Each number is 500 + 25 x the weight over its row's rms, rounded and kept within 0 to 999. Layers, rows and columns count from 0. Numbers have three digits each. The size before them is the row's rms in percent of the matrix's.

# layer 7 MLP down (transposed), 640x224, rms 0.1, rows 210-241, columns 0-223
101:511494510515503492492488515445504477486527532517482469480523461492538516493501469490497501516505507462499478546496509499519515442496534453484519487500494484498470511514492487479490515510509454481506544490499494484502504514506526491535549511489493519464465526473521472511556498507480532509512471512497524494527500513540481491530528476514507523496469439472476483483489484491483491520514489500505512524536489517481556463491517476404455555478491517536525490486496477495475489511478485446528474452503491475492482542558505444521483511500468524523513513515538503521480489475508487462525487465492517493533523505550489483499489473563501468482488448489529522494473498489436490506487
098:492498449518460473513556449475496538522481476469514537530514555519482506499533510556518510525512484482521491516453489487536531497523489472496522533484493532496513491491455540522424511560508510516504519530509510484503499478507469530543511488510459543549497501539479515486526495526514563502548484522489511509496527544492503558499521529519498478547476434533532511528515501488504485468531484488497501450476498528479517468486519488524460504473493503505505458534491484509505504491490521501514503520489470515486478495493492515495536456476496528509470530486522480485501475498511512484512482493532491514498516494521524482568510528503518480534514505507503528494508436501507533504496
088:498489474510475523485486492497471510521494512476494525539457478501488497511520542473514529441481491460471483491510491496524470525533489531500522543495501524497501515503477520499483495487490511540492479513544501533513506471510494477488501526461505534462478508528499512488505524502496525513465498477522470524502511502538531501519502464520503506531564499503479524501515477487474506473494549535490501533467524487451520497502434520515454512529499497509481518513468575493537484495498495464435500478462519511489516501478491550514528502513472510496473526467494524495567498487529490487460433485515527506495436492531505466514576476514547481502453486490530488501501519499523531523521
098:492543473481483482510549490474474527520502490493520512475503541460501531461549516516546480482444464502473499469535499494537474490506505521472490483472461477480518542504496449497507495531555488521552522472511548447476516535506471482504471513469467570487506483505494568510478507491464508496519500518464479557475496486513505483527552501524491522527483465495523487481477467495503506505499555487495506511502488535533495525495497500505482510492468502489552491526482520492511499478485504508488430475488503482513492460498464514509505517488507497521512568437513486489501508513505467539506479490497486503476509437507486507522475492489494504519470511500517509508543515527490516523544
101:461539484487494483468487499496442527521504522526534466475527498500507459528480484497493504542485465465525490492445478496519517424473499498525460459502514515524487478480546498530471513509510486519519500487570485496492505495517476531471480521482531534477501524549502506545551526512484525504493522513499520519474485517524483544516489523472503518473512492556479506566524505444504508540472506470478506464475517505519524536516486500525515440485439485537488521476511528545516482514457505537507538535483503499510500478480506503502473483499523509503512488476480491525495526506487459519508476531494501466513512484535493488503543502549491528468497529484509507523478536507486468508474
097:518507491461502486480509488457508535491482489470512526510486498517494528488513489484476509535480478518453467500512479540500481504552511476471468509484529475490483534532467536526468488511498468504479510534497480474491508513524525477537466524542506500497507510490509480482497508498506493514525457475455517480504518475489475494475421483529479489480523487473559557556507526478502524505544483485500520527515501492517530554521463501528526479506541522476568529495477526526536507555472481539531504482494472496509519527494477478482526489458493497504508542463488522512503483481487452495501527543509505515479497541468483529449516539502504469537475507532491497528515463512514541529475
091:492438508467517498515481505536483483468476510458508437545547516487534524444478515512501503492482462500525486517496505509485486495453441498493466497514459509479519529512488487496528471566505501557438472488486480514482486512524510513484466461515467505471434473508490502500508525475485488537491492497517504537508523510534490511507558460524509491475509501500523504525508491482482500511455511515553498496503474469519489515479520468496531488516532464502536479469535497518476479528523475547497503494514482476491460508466489486512511460504425505530529527515496512495466463505534498501449479478503484528492489505495510502488532556531529494478508497504499474486508492482525466455505
102:559503489481489542482488532495553490488492506526522509514463475479481531507517492491513519457468550513480469515493493501506525498553490488536492514496489476535561511507525527555442458474523488529565512490499492467501450489520493475509486500535470496502496492524476477484486487523507491569473493477531510531531507493502441519499498501489506520514502494467508530496456497535469459515518505516471488517496474545507482485457470491479482533489458474496513505469518471507497458508544511529504490505549488560511549481513527507511494488489537528494521473459522512535502502514479542528465495489524526517486510523542484478495480464497467511520507528498498510461490496496491486436487
099:524475463486529485491468497406511507512493476466477534557524490551539466484487477494461490508445526527536492481509538492512518542544504510529494492513486508505506512533493466504521469515555483485518499479531568497517511471491528470491494501449505480486499508482478503474510537474494494493537518471494487495503552541521473506506481524494499499486503501471522525497491448539486509507495546520462489491460483520465541504497464497473532480493481525511506506513529485496479498537468481479509538517514503483524546557503516468473471505500491481521547513529476506541511497503470485496465484498527469485455505486513514477504466484472481481484490550534482502461517470513512470532509
101:492518502469507492512514528487483517535472454485503493511502500511509492533525442512480474458455503505510474532528498507508495482488525547505503491506515490520508442562501515525509536511529545483525466492449461515522500482463535506497480484492493523494456485472521521524482490511519519520509481523463517459491509487500503510526451488531521504522520524548495519503506492551488497483486479523492474508550518456497542553513494488472508461489462507515526463531487511443492497515466504484506520513510496480512491496498443555537527488481518521487537487473518528525499489497570536485538540519486554517458540500516510504502529485479473504501471523506482529519469452477514515472455
104:476538525527485478475485480479496480522505511481500518464492501478473447466508505501500519532530525517495518531510536531506532528539519495449458492478489530465480548543506519505509493509512471523484591516460526485499553505530503520487497510491497456453512468508486520500481505475505499494492507488453506482501466531516502492546500530517474517516447474521535481471486544485526518494477485504466481491470499535554527525506526479482504521469499488518494541488520485471499462527522495486491531478529522531496522522520507485504478527496516521480496487533450489459494490502505464480458497515508502515518476484500439480474481513497494494461477595475522473504526468510509499484463
109:521501481504492511492496519470476562467510498495462474499525476491496508472497538526459506534468503468485525472531534485507469509509515523451474447518522525511470498486484467480505461532460510545478548501512508500496525508523497439517524508474510487517491522467524494523524502483531526433476499482535482538499478482504480504517558509519497438471492567491518462521493470483504495526538474488465466493491517441477525488519519496533463535476538538520517490530476518476470501468516539521538457518509488482472508493499493529467502510493553516510450503525524482496501508484489475484483506548497524495505494536511500490504506500460505487468487489519521514488548503489458459501495
101:486499482482509483474477493495493493482515514510510540465523509473494531480532553542518518485468487445516472509471456523507528530476516447521485527525495477501478522562490503507450440511518495508496524489481477490492523504482475460492529522476525518517463502473498465538574462537504491506510495502536533504490509463491467531509467498465473478513553529514503508500501464522510480476504516502498528469516522484518499488521503509485424538527504502480506511475504516470519470489462523488496463473468485452522500471475504523527492524500551490473502508491492559477481546507482512512535452489526440504499493511494481506540479475517519542470487500480468500493445511509515492484495
100:523473518511466486540518548499464457512513524484516482519482509523526460497484467450511508496534502525530496504448424502496495499498484489513513528532501516460474456466465496490514475501486469514486519511510513477538487504538506489518461509456488501526561442478520459500504499484469473535477522529517468484478523500455550498503496490491500511516500514553473471502516476482493530485513476524503536515561512517505517514499504538489478511488517513498518532500524541483467511515572513487477520481513502485491524504497528492479536484488519483490481537477474526517550506465492499514484484557506510485565528448512530524489525481490524497514525488496485510514471535475511439487492
109:481456484499555514501486498507519518546516501518533523512515501534496454493546492487492487501525528511504479540504520466501526517496515494468459491492462535504488502538505544509491523485520504486543513495480526524515513507504497511499515508521570493449507460481494496487508497524493502448486526501495476457523482494489563483505508478482480513519531447456485519517487465515534488452523505506502524512485489484553491493457485452546549476484474491525514526476504468476484495495529522489526509436573478477515494514476525469551481514433523538501513503522496520519515507452491481509479536510525460506501495538496496491459513466518464485549499507503470498530481486522509506498525
093:472507506518483493505487489520502526521531486469484456506578526476460482493519482497509463498462534505450484477496485522513492462527503486498513518487571552502484508516506543513482473520480476464480522544502507476476445486483522517468439477474526520519530479521481541480502499531482502511527508514528492480519489492524543500471485467469532478493526483493442470503472523512508491503486479537537485478476482499502494475493490526477533500474480490488529500513508486460507471518482475455503514450500532528511460495489500509471484509479520537493499521494502521501464482550482509490547510486516487534494496528483485521579516489476533501480524471481517474468489497483518427453492
104:482479497527478502451466480473559507532468475493458484504518501521500500491476519497484516526525538484498520553528505513530476520505519501441495523515504511495495492577538466497526501490493528512536526481503484510533484472510488515494503540502495507490489498529494511498495514518520463497541509486524515527519486529532478484528493520539521530520490503549453510505538531502512470542477504529504495486502526542493470501471495552535521557507482539456506455469465499526477513525516524443536538510465511513524491521510465518522480470485499467479516514483495532503480515503550497483515524462483482472504499542526512470518491508515462528429491475483510470522541511491481495535455
094:479448520468525517507484504504496484503498526519494543489520504511523489476462529475530537553561497491469528535505492529508495498470524499478493460519477503456490488514465499499520505494513476500479545503509495533488482485469513506531472509523489461502485490491492499485476500494445523501511510501501483486490513495524516477495430482488506505524483500526491483511486511479552501508486479547476462481496500518531518451488555484510556481501467511546441502546516522528511488522533502537513502490514488530539490511497537486546508510491536468505483468500518563493528529483492476485550510475520505432459507505451528533493491544462496491545490511497497523506518558456512528469512
104:488470493528530513513473510482457524453509535476522446468519504470490472479491522505531483542511499470502486503563444487498464529497518545513458512536508496460499476491482506517491485459527511534484477511492482517477508549538478527522494468513505515516518454490528525515534506477500478486471531484526485547546495482496485500450508511459532513520492494515540470479481492518517493456526453503474495447468495492498471487518509487516496488543535516462456493490490537461552516514518550500518515514483540515459460510483473529525520506496536514508485515463475507503479511516526498515480494490504528455496540485512507525515501521477552480546535513526497516476504491478490528487540
105:525570508477516517504471436489488489556479454531519499540500475493507502480493498476501505480543518498477548497489489460479499484524468505504495479503480516490507523491511496524508513494534507452432548479470523475475486514523493488482502431497531499504495490552480525464504505510493533519469486476479456460492465481475517500499472471504520538501490498502473504524492493513497551501542512519511483523488475447537496475493528484546527485545488436488517512507508493506457515519474483483526501451546489524505525481471541529481506515503521512519491510488478506521490494473451506532482500460489480498560463483484474494500512501531497500477525531516502433513479503482507468474527
099:520510497507486476557511473497456533492500479506498472502456516450472459493540486481527511509546502521486452493536458506478512481464495568502515497439506505496494460467463490488478451516496495517504493519495517487449466441533535471487463514509482489490499500518522515525501470528530533533511512491543492472527528513510495490493493476502499526488490518508502478493476490477462489487493527506530504523522520514483510464508525487505500519481457503478463508526550523511525531494489541561471502492508460513505516527496537499548497511509476513479518531535519476519536517535509493466512499555467501459543529478481501507501447475476493470451504460511541453493513502489517489533513
098:532518532486490529483541500536504515486474492515505515524558473469534498502449514527469529499460491481484475565517488499520474488514507471502526448500512559499492526541543543487503518458491498524486534503504492504451464490533485479490527490513528494504518506513522525513511502529464485486496521509522481511505478453511526489526501526445527498515500478482460503497489497478486470522504532555473523483476518494517491479529466507477528500478519503506472497511513533465517500526484509461516498568481553566522516549518498538510510471529456516524474472469537485515477506511530482487484458484547520468475478476460484471513480513510514468528487475543507506509505532507506481525473
093:475511510503509523509502466495539506474502496471489476552492431502472476483474489504509504518498485511486456520529446467478512476482509451502494502462527530506494537496481524508431473504467496513489478527499511473479499464539512529498520510495488485515540539482508544500500535531515528476476495505486492491504514514524495471516458520530535486461504489461524488539493486510455512501506474454483511527524491488507514551492493509489488541517503528474506500539494479483511493540476490532483492466533509482501476451482484509527539496487524465488515516509499483561482483498530512520511534464568506557469500497512507504490515434528491538557502545522479458465464491469527479522513
095:560486465476505496528468497533485488476500512522569520531483505531512468495489466498491490534510510514512471536540493467478452495546508488526524531483478516473507509511500496484502492510474509508509490524453511480533478501501522484529449480471498516494537490548525511514495522521530500516467520500510508529509503512514487485533514489521504472506481536514516473488446569516510486525488481519519530525481488505520546513494492483457486498530538541476453497514491533488488469503488502505523503503495512477530498536494501471479507492498515544528484498470506481503435531467481526533470543480510525477510483487536438491513505447473517514496510554541520494465484476512524432564518
100:503508546489481524454497482507519526492491473516498523529518482471527501487513494519500502514533503519466517478518506496522486523492520464487515481513456479470527530512508485505497559497563464560472482470525510465483518487481522541501449490502565476537477515530504498438504473492502532537516508489535509509523488519489489507476495500511504487489542484490496489507480496468530492501493490494501468488490445496493506488522461492494497458483508527506462509492547507478514519485454418454548499511491508511540535505526535500448490468499539484481456477510523507478515489482460519491507528477537468510481517498528475478490491505476512457522494546521519519519550481537485522454448
097:502499489527514481517506529495570484483492488491474483504526526479521481570472489489507488474480504515470485532524492496500487545565500473482519489557531509486511532505494467488520494468455513487484501460531521504503545522500487500534487499473494464487502466536485507517525507497552518521496531514507477471532525497495484482541508507478515497474498473476556533524516538505528481523466483478523527541472519501480468505542534478511514499482504481483508503516488490487504488517549549498505502479545505453517460449514509481498483483465486442483475529526493518463507544535525556498508514492519489496470484510487446513450502480479471479482501474500482554469491546537468488513529
096:502495493483500491472468515500484505540562474465486526498458523501518513479519530502471508460506526503478458513480484513480523506528521496485524490528467460531465492459486481480492494498475481467512476509521516502481506526498520497514500479501458521507495531540484500504480542489532456506496428495562499481579522459475500509479496463507463495490506494447516486471476494477513534487489498487504457532507519479485451522490511449504511486524475518532526541523503499483494502481536491499456484437480495492534519550497503467451534498478505540532515486496435475553491515482464463517498507481520483512514536503505517519483486519476516511530539489517507477484453510533512518515527
100:487526502520491505515488507499502514472492485482526517470495498496513475511490476527519490511511513485436523523503505499530496467519523476476525478518518482525511524512416497518502499518501499502494442453485487509499554486510504526490494522471474509523477478534457538500513526490511492514516489462516530519508518473520520511515492521525510539521495496494551494532535516559489518487485534508515513528466503493529470523487472483516543483474470516461485507487519554467519457492491483478515524524499540479527467488451533501437534492529501493492499486495525476538532508427489527489556469511522499505430506506498491523499517486541469485524481482491495461500543449527431511493485
099:504489446498475461544497510546496488500518518455505526499543483522496540468492566514506522514472516510496503524519510501484550477467509498526460474490496503519513524487497513494492486518462509503501499555535452538459437500521481547486518524468497521500507518519464507483507498517542522517501444440502492530488481473507556491487505488481501475489505474509464541464520459493501465523503445517533507539532518443509502531474512489488489491505501506484521528508470476523492501446480491502509471531515544540500498487516474534466508531530531531525455425512490509504504478508478507499501477512533516540477505500499502489480520450505522529492485508478501528524521501514512489497466
093:511508511449444497486481491497500490439537465488534540482508512460514503487449511573501523493474547468526540518519514507514502479470502517510458486441527509513502458508511484484504490502521468489483443498510534482488507532493484500505496502464503485487516531533507540515488492522448552520489447491513487479512555522516475465489489501477497470512479533502527541518479507521487524478539518475524504482494525481496522509501475496515472487493505468506510522531524472482459514465507525532505546493464530502508546470491505508482490544540483466534529510503541493526466481525459491510532503516487466499480470485480458482532475498486478435488521527537509525520492504504470517472506
097:533515501449555499494487484502512490509551482527521507500512450486460504497503534548482492491505493535513590508539527482487518493512509491475533484462489497561465494487523569531484530521481514507476507465541528476516499465541563494535507514518481511513502475490505527511526511511478522470484479516513504471514494495475539470509493494512509490517470465505515528516451538494530505493511459528518484501509502520491516523558522511519515520529534487490525507493510487485517509529467471539502491484490490471508516498477510516481509505498496511476506500499532497474487461474497524529531479430478461488476494535532480489529523516535438462452487470521546494524496541487479507501509
107:488482518514511550501558483498469495483508481529522483481536557484487463441498500492481473512508507485518465515470485479510491531495426500436487502485531521526508508509517518506537465498540523488493510461510515519504491494513535547485515510532496449523507529453515532502491485521548479466481492490475495487527505500536490493526515501503491507499457495474484489483506552528539522487474452490522526490452486525535469466500540483531506539464518523513510496520489494490497528486438483479495498505490525515490520472529497470501466497513524489522495476529507501483504492512486502521524462500510562479486552498530508457544502500499493516481498475471482495572516494511563551510487
# layer 7 MLP up, 640x224, rms 0.1, rows 211-241, columns 0-223
099:516514491518471483475499484505469490468481531509506509482459495555474484495511483484443502455464483505515512464487495513504498498568506554486516518528509515534507476485520507489511482529476502490476529475497522501571469494499484517500493467469505467540513556517520503529522536441501432461515512520497507518528500481477501485529505501507486510486490560490494495474528462492529499504440492487515489437506527506540489535515496500472478480499482508458493505491520511513557547474533520479488505511518484513489474493490468472466471535505506536498486502465496521476511480521514517474460531524510487498543525493541515490502448465519492509542479475532496470530491504521498471561476
094:494465499486484487483490479506508511506511494502492506497488472525535531470495532539543481539452478508544525500460483457487502490520504515531472491520528485526519540490496463523527503502502513473471526507507502492503522492478502486511546495503491449508500492490525501568499452485549490463505548477513484503464522516498457522517475471454539529517460494533521470495494581547530512469540519494506433532557501497495482502525489502529515483481545487503466509517481484524491493520484520500498489474517416519525492474533553466472474483517513505542498508495481469537467486549506480509523519526467501467497516508496531473494468495463517498522511492521489508484489496510505506510469
097:505498471544491516562489489451512505499508484499518501484476521561536483549497490515473488545483533503471533514536506518476504501507533488519521486500486484518503485541494553501503539512501486496446479466480484500472528497493531511451484510480534486475487491497509476491487528489519491438527516441453483468474505480516470477515451513494515520512501505499482466510466515491460499555498503548514477501480508458506483480512523488524523463516456500489488480515508486513526502502455526536464499519508476509444512494577523467496473515507506551508519534543548512526514524499520496513473539495517481510514511443504530528483501499497508485535493484497514530493487519528538490544463
107:527491510509525519548543475509517507542549521484502520462454515508493466523515473481515479487533526496514474501496518526476486482484507488458467512481476517541471514492521501487472485511485487547521470501463475488572522491445537493522467506527487513491478530526498453512454513474522502525488489528504533528558521455513447488516520480473536535520499472494517509480501502501503479505518472484485465522520496494465509519521517497512477504481483513499545533512526480505486492474505540460532541511509482506484493527492516516445506470506509534526537470492527516456490495491522475457516516510494446481556570504468492509472475481491502524492518548486519469531502511515492522450515
101:500490534507480500473492474487522466515502513529475484472443546486505485546503516494509515474513491522502550516562504493478513504518490454502471533507559474529505478512525509473532505514477534500523488519423526512488538491491489502469509510464453520478491495500489520500494474504507479522492539533477446477496479469536465500469536503477519499508517467485505530502461451531521489488463444453493511465522516487514424478521543539537515512522481476496503480511510466488493496519548493506522528543519504484493510546501492517579463523497516516519488492507519485492497498497493536518495533500487499516496469485535521526492474491485552513503522524520538513493527534519480523513502
087:497516477538501483524531503477550527465492517516446532480497483485498530455536508497503556496469528521495435470465498514512509483521532516496492479483491509525480500481490465479484491478515501517503536517456486473526497514456479461507509509469467490550545533491554508479546498509477501469488453463487510535480472508524480567480473530517486501450521459538485449472541469503489502468503485504523495467476488529495458493519532492506465496466516537516499506510524486502479457510482511476505542498532496506517493522531529468504479483455496473482509478481493495513546480526531487486503495530507492564462505554493507493507523516495470486503523499508490493526484492495500557479478
107:474494536490485528544537514511502522498521510483511488541511510447496488473499467535523561534490483531532504533465509539484479505477499537480495529452483499476515520532466485512466491506482487462525492465512500503555499480506477512525481486518557470506516490496506486499486527512517483475487476479527487475481535467571471514496494442471516513527499479513465476537488498489500504507514459474558494446512514513461522518475510523500480495518498498491500552495506488511492544526487485477487485517508503469464496508506531475492497467531529478518511491486507484476475526500492455496458498502526532514498433500508525545491517564537483534499535472481532500476516541492440512506463
096:513496507482489511451527533498472494538494482492527478466479461483516513535480486518478502536482503497528500495483517474526486494550515480504468494491503463497522479511523504519499464489520477510524512511522449541519528522437501457529498490506485493488494529520532480469531487495541489510478518521487487486517468512511490434543545503558451514528490555465509477476494479524546540507495502454489468494502505481488505524466509542474503524505510465479474481527461512523500512498507507482539465486522482464496490499531513467492482499476523489510503555483501512560487513557474451509511459515532472516460495532489470503479482493533495484472551457491498544537540480471494526487501
103:510508522482555519507508506486479432509538506496491519506489480497499501503521456524473467479501490561485484501495547487519488493489501501522491475481499521467507487545482481510448471458483488512488490527475484503493475500491488496541460491508508452480534474484545515496495519555467482477513512507483560507550505538489481485461493478507539498472514526538520499484486523560506483452502492541491476514510501524501496523547482533521500466454522513468532466501498504503522473496489567499512486503517490506496560473499433499496511481535521488503471478504500466496539482461516522515512497487508547517434502515490532522498497504538487469502458519526482469512508472495510544484549
108:495542502503470520497530513512536471495503475506486523529514479489549524461453517528475503475510501504518509524490510511558470496523533532457494515531481541460469515529513497500511463507503508513477510525553492444511499458516481493499481477443482484538534477474471516507489510477490471507515492479471491513484482477456469468511476515500496513470511535507510541487510481511445516515477519454486524489450509503489504492519536507517493529480479492489508523466491518565571483512495516453513463473507497529462497501484467487514502479523459470514472501498511495502496524476514461517505537577542472488525506465529536484515503495473519541487528511526498528484508458534524500510457
105:530548529470517507525548532539523469518502492489583464524474534504472496508509464506443506510502556488510455465488497513499496476489510515479509477554504478463515499518537509542523507466488531506489487483457531482477501511489491509518517481498460493474500510521545450505461479539482525485453518482532484504515452471469534495523525535483459481555493517473503457473541480497491515537479503497480525495551469518492475563466526484490501505502500491495504509516535549480547494523496501474509530463474474471483507499525465527508532482512496470496479512479528498533521501526493504495486510477491505520533466504500519535484531465479489479512513492497508503506509543476504487517461
098:489505510516531488528475474495503472487451531507482472480520476508508534477504506519551506537490492507498503464474511512492494464480513484509470488497518507482538487529464494476465511522450496454504520486505508506529516519509524477504508496539538459496530520512502500544519460513544483512485476507497488498496529526522462509450552483470479463500446498472488507468466519533454478560484508503518508491473519526470521481495539468505469494540456510491551498486511497484569505545510493491482462472492520486514499457456541478516489537495502514469476506491478479533528481509490502471496533503507479481493466544464520510514441493538533450505498517516503476518525493456546452489491
101:510479485487461476530505496460530490516537539480501513491462481461506505469522519506478522529515434479516485520518549498531495538467511456504494467471493482517480513473488516523550524486504499484478459509476491513464468500466456554501502495531491511496491492470504520505471500543498508491533451515493498511518482469491490483506504492490462515499503488467501530498477487539450465474511512489516521470443487508506494526556558533495438489498484514448489457528501505463511514502505522532499486498534512482500475521508467514487492474502442512554519542508526520512486514527490490451547497517506455515519444500495526486520471507527530519492464524490510509523504474547468535514479
114:487500495507469518531477460478506507496488484512506473492475515519552537468531480521514518527489461476496490449475525464479488520526517465551488466512504532513510514455501495552472504535465486507516536453502491463479484494488453469506497507500468479527515482496540534484529505514507487528518516534479523533499521455510530526450517494486458543537485525487508495499461499480476541485492515482529465514499493522521502456488444504523495521489459512524483486435516515554479520498540491464497503499506528522481498534488511532478518491458502483502493480532480492471508487544540486507459519526498498503455491543519494503421482502465543457487509497477490509499503521515488467501531
099:499414512488431517473459494502520502542471475469513488491440511458495468460502481540467506546520532534500501509503484518448467502485506534502535474506483519501543503480549486480520485489517528520469451492502467502544518464484487536531506533519474500530485527521471512464525479483503481521481531455507497476478499505471507501516479511533510489487550481464513428505494504549547487488495546460465496500510471500524515510509525486493493524443497489473521519485499489512489462492479476495481519491534520486485546519502527500545487497462509495506503471528511511492496509503518507488505515510494473494487474463519496477530477492495490493513542512484480522483503467497514539441458
100:468476532505498521489527501476475468512521518503455474565430525493525443496497489499521494494503472551511506525524502496517488480534482514495494499529463473483499483453479536497468512485518503487520509531491526514474537526461509482473480487417511478521531520491501502516493470557559521527484496503518486476500493541517515496523532526469469491511526486526482476515554474479478506472532517467522511515500520518489454479487491489520438437504465505521462514501537521484534461501517527517494453517485522457522513508474541531497536470529497496521480484534492504515496498477493506476531481508528520515515480488515499515491536461513474475505481509494518513517523522495533505537450
086:464487526499509515536487525513455513541475528507451494453452491481497506498499529526495478547506529537492496515486449459516515519517474481474490466479534556552524492490513487520522504536508534481469487483457477467491465467473528544507517526504513486476523537526491459450479521454521509504481556498506504459461464460485532529510490513547510454481514502484514487499536485502479503494506538477466473508491508508495468518458487514508496504473518524464489528451528485510510476481522468526538505476494552483482503502523499521492506523517515470473488460491492502497516492522507489491472522510521503492506575476512529519496443537478471514490528478520525469486514529477507525500498
097:507476488456471482501505538475491451507511511495531539514470517508502517545498498483480496468529488472459469490528466523441499517507512501470528512500484482467519488495476504499512520493516491508503496509529491522455499523503501469493445514515507531536526539500500427468476463516464483496492528524523484499464486464484522425502515489479558528495470497535490548492502538558527491491458529484491514502512496498461526499494537525493464490452491515506489482485455490498491505537506504510453559467502515494537462541477516522502526509431490507530503504524521527508474465497478501508549521472466484506462512532502502503526481496452513505469489508500508523516511498541482524534486
094:469497495490518478513526502511473498511461476512471505526519516484538504493559500483504528520504509513485552435496530499502501482448448512524481519476513538554509534510480545505486530478479524482454485514505458496477522526465498489490512545470503523520521510463531484530465491489492490483529482505536533511453509501493501499492500491482503491527528499503488500496499518495555494455524525462499478477518466548498530489475508464522472534506499470534515447470512459509542511526544495514527457497499494483464481519478477492497500525513520473473486496515507503521500505530503516524477489505485519492473519515570476460469554526456501483500506506459484568510526537536518471469534
101:520483555514515498532528487473473496529476523507481494494484472490520529494521536489524569519484515502512555466470475485518499519475489501521442487440443512511512499502498459497527530529535507517516443506486441454533542512483483530520480503446522472541521497503492497508506505463500470474490529513506478528508479496508536486548526503518507524504549492476504471476519508503498541495556535503478502495517503542523464455486462467490503511504472475472526485494497506522477479473481522456524481498522477488514487493495502482479459512470456516489510470498473498487491498473513522530493500517530539455500515500484516487469483491488474545492492492509463458516493570524482495475466
101:462496498526518494528480515465540492493504494471531509455494480514508537521485478501506483511499527504553544466465488541489519511485520518506508518500538490535497499502535450515484463507462509501539494497491516504499456461495524543534456489527507498486496529518506500453488547517491528496519491503514498483475474521470485500478528449542486511479509485514506568532509491480488553528537466449501489541480509491507526524515524534513503528464530492531458487502537506498496505494453494509535538497500510455518462516494523508469445543524535507507541526498481487517534490496486480445492546520461481504501480477489483522515487468451495536522503503442483517536512485520481523511464
095:490478484527509485499534492520524480547515518523503502486512525452522501518535518498513461483511517509500559476438493509522485555512533535486489487485535487496464559495517529509544530477512503509521540465496451470492525498507521478483513510539516544530515531486492505495487469532501481485512510516459532488510476504546465467540496508453502494495467448481491501510515516512525507467532481516455501461514517477533537483490454514493492555527474471523529492470508488520557519459484531504533537530527479477518523517478486534526492498504536529491539511510498517471471513486435480508484537494493495478497527462508500447526502507502482530474507481523499523518525534507532507481522
097:477492491472528499488497499521516500499499484540501520499462465455555483517485494523516524503494513451497534497450504517473471531507529505533509479495493470489510540514511509462482529478562533461519490546555519481492545472473513514470552515491504507499508497473504518498473486506486483502486489473484492490471485475500523513453485518488482473480536475466516547518524448498477509514538528496489495494497525504497460533513496485501476474550446477487493468511492476506481491496552476523530521515529453494490565489447479500488494438485476496492482500519449507536474524468493493488544544531516495504509532476519509491531459515536480463485502452515478531510518519462504507481463
105:545479450472480492535506486502532489443491509494531493519490490476490518490457504479547446539537528498500491522481506498474506496496504552506474489469520476509534529483492488516478525527504561495525451468526458486516522492488506485456514513523501485504532499504521508495506496513536504508470431506487515526481536504507557489481489504503542493465475473492540481469476472517458509481539496512498495439482513503472509501460454526508514482480489488497500464475537494525470501481509510462498491474510490526542524448521412535529518459513514535524482489533502490493500494493533520446511496495498519521486537480489536467486501524506525460502513509552508475489490492517502498531496
094:518482488496526525506501511471460516497481519485516522473517465511508471455515488490498485509486510466497505482464542519508469489465477507499492524464503499505535512484515505464518477546521493506487467500501477514471489526495468536514516539502519495493501453522511506488477494530498509487507513472485500518501511498500517487436501455493547508515466545494511526489521513468489507496534518486467493475520514488463511458441470519481485508534503486454477518511525528528537510444526511497500504519511501522475545456513449532565484521571466446501545466494553501502486521536504523509507515496466474515481515457490528443493482517509527513509512538560492510545485524480463518469456
090:515573515493467460480520496443505502510482481484458467476546520492502471534475499523497534514498485497492514490495476546586498520493490503481512475471519528533504484544524480507514468503490528463491512511491508489502469462453495489496497516500511500494496488492495459506474529528532479503498481474450500550492456504495525487503487501493516496488470496500477499505530535482444494510515504444495522492532485539480532454497519529518478496541504475502523460539512511543514461472493523473508549500526541511503524498495464504492470492498481473501500492541535494479480477503488484521461538554502509473508497485553467511512525533524504481479506519479513543495477576497469531467519
107:523476517547524492521462471484463473517517589516521494496479483503447509527461510501454485559524444521532511513458499496482485481474554501508469478489530491563507504493506513478543500494487479496531493538510488523517486480517506486457523469509506488480515515548513500489553481496465514498496513505473490493526518470472547521522479514506502521528474512513495473483489496516520460516449540515463456536519498535470492469502539490483472505465487472492502522475483491523476514490538494503510528497487507510493501487490518496537456534493476455467510501519526534455464513519517488493560512493491489466505517463482516485518466522537529465468504482527512538531490525505469492499503
096:464460516485461538447507542511542499528530477494475527497505528536499540508465520520512550512504517508474492527491516505475488523532492480515495486489502511533496499488489468504504438482477505480477495512534517544530514513508485477496465427513533538542479536462498498495464506477552513471475481498497501484483484500531538479494455541536527471492491492476525494524510492499459570506516458462499512505489525496545495497460502504515501459513488465478470477513487505481455503448465488467519522479475485472476476459483511531495437505525479538530499502519501495493513533483491473480511519540506508509520523491485522458485483524499521495491516515500505482525521510552503453500546
097:489477458497499529508521526497503462507455509556473490439473554479500530508521448505488540514508499514510504523471469518493515519529550531515472469492492470458508505511510493499521575542509515513511490484493512535510506549498503525466533453532509475464529494445474502530509483476496471497475463537527476507472513501519483518466461500488492545450519505489521460463508477527458487490478462432518491482513490514530513549513510485485516481526520542507523455483534501500534503499512470428496526503496511524462503516481512495520475503539485479500517523491500496523508508512481485508513470533499492538471511471491535512490507489542517497520513480499501513466510515500506457469471
091:481509477461508478463499468489519566521479556506511528536503504497466493499492463474511469507510511459490484479519520495460525508500499547525484527495502481517514487502461488464509507487498497502482426534526511511488555508546484533504479539493526466487516472490483489500529551503525514508510477453471453495526484494468508507478525506546510512541516536493506501523510449505476509521496501440505466503543484516525511534482504524552517489466496510512511508520503483485486486502443508482462485507503516497524490509536488486496509526493457487528487476463490503491475498541500537532470463520500524533517471497498484520500482509456519498507492458491555436488484422470498537517507
100:461455519497525471501532507515509473523497545498523485446463502531490512473500501500490496532489477528529509523449481479486469526518508517474514517470501529497510464492520507522513547491497464534465457431513485473527499497453465487509495580516537470493528522512535542488476489497505530469455509512476521460546528527513465479488535467480482512470489533509492534473470486522512502477522500487533517537468472506519517465530466523512509498464434519508504468489533498496491496493533524481499506500481471475428479485480494485465495532476493440542505473475526501492486486496493487491483516503504500485529508522487506510523515483487504479505518506490481480553485545465483521530488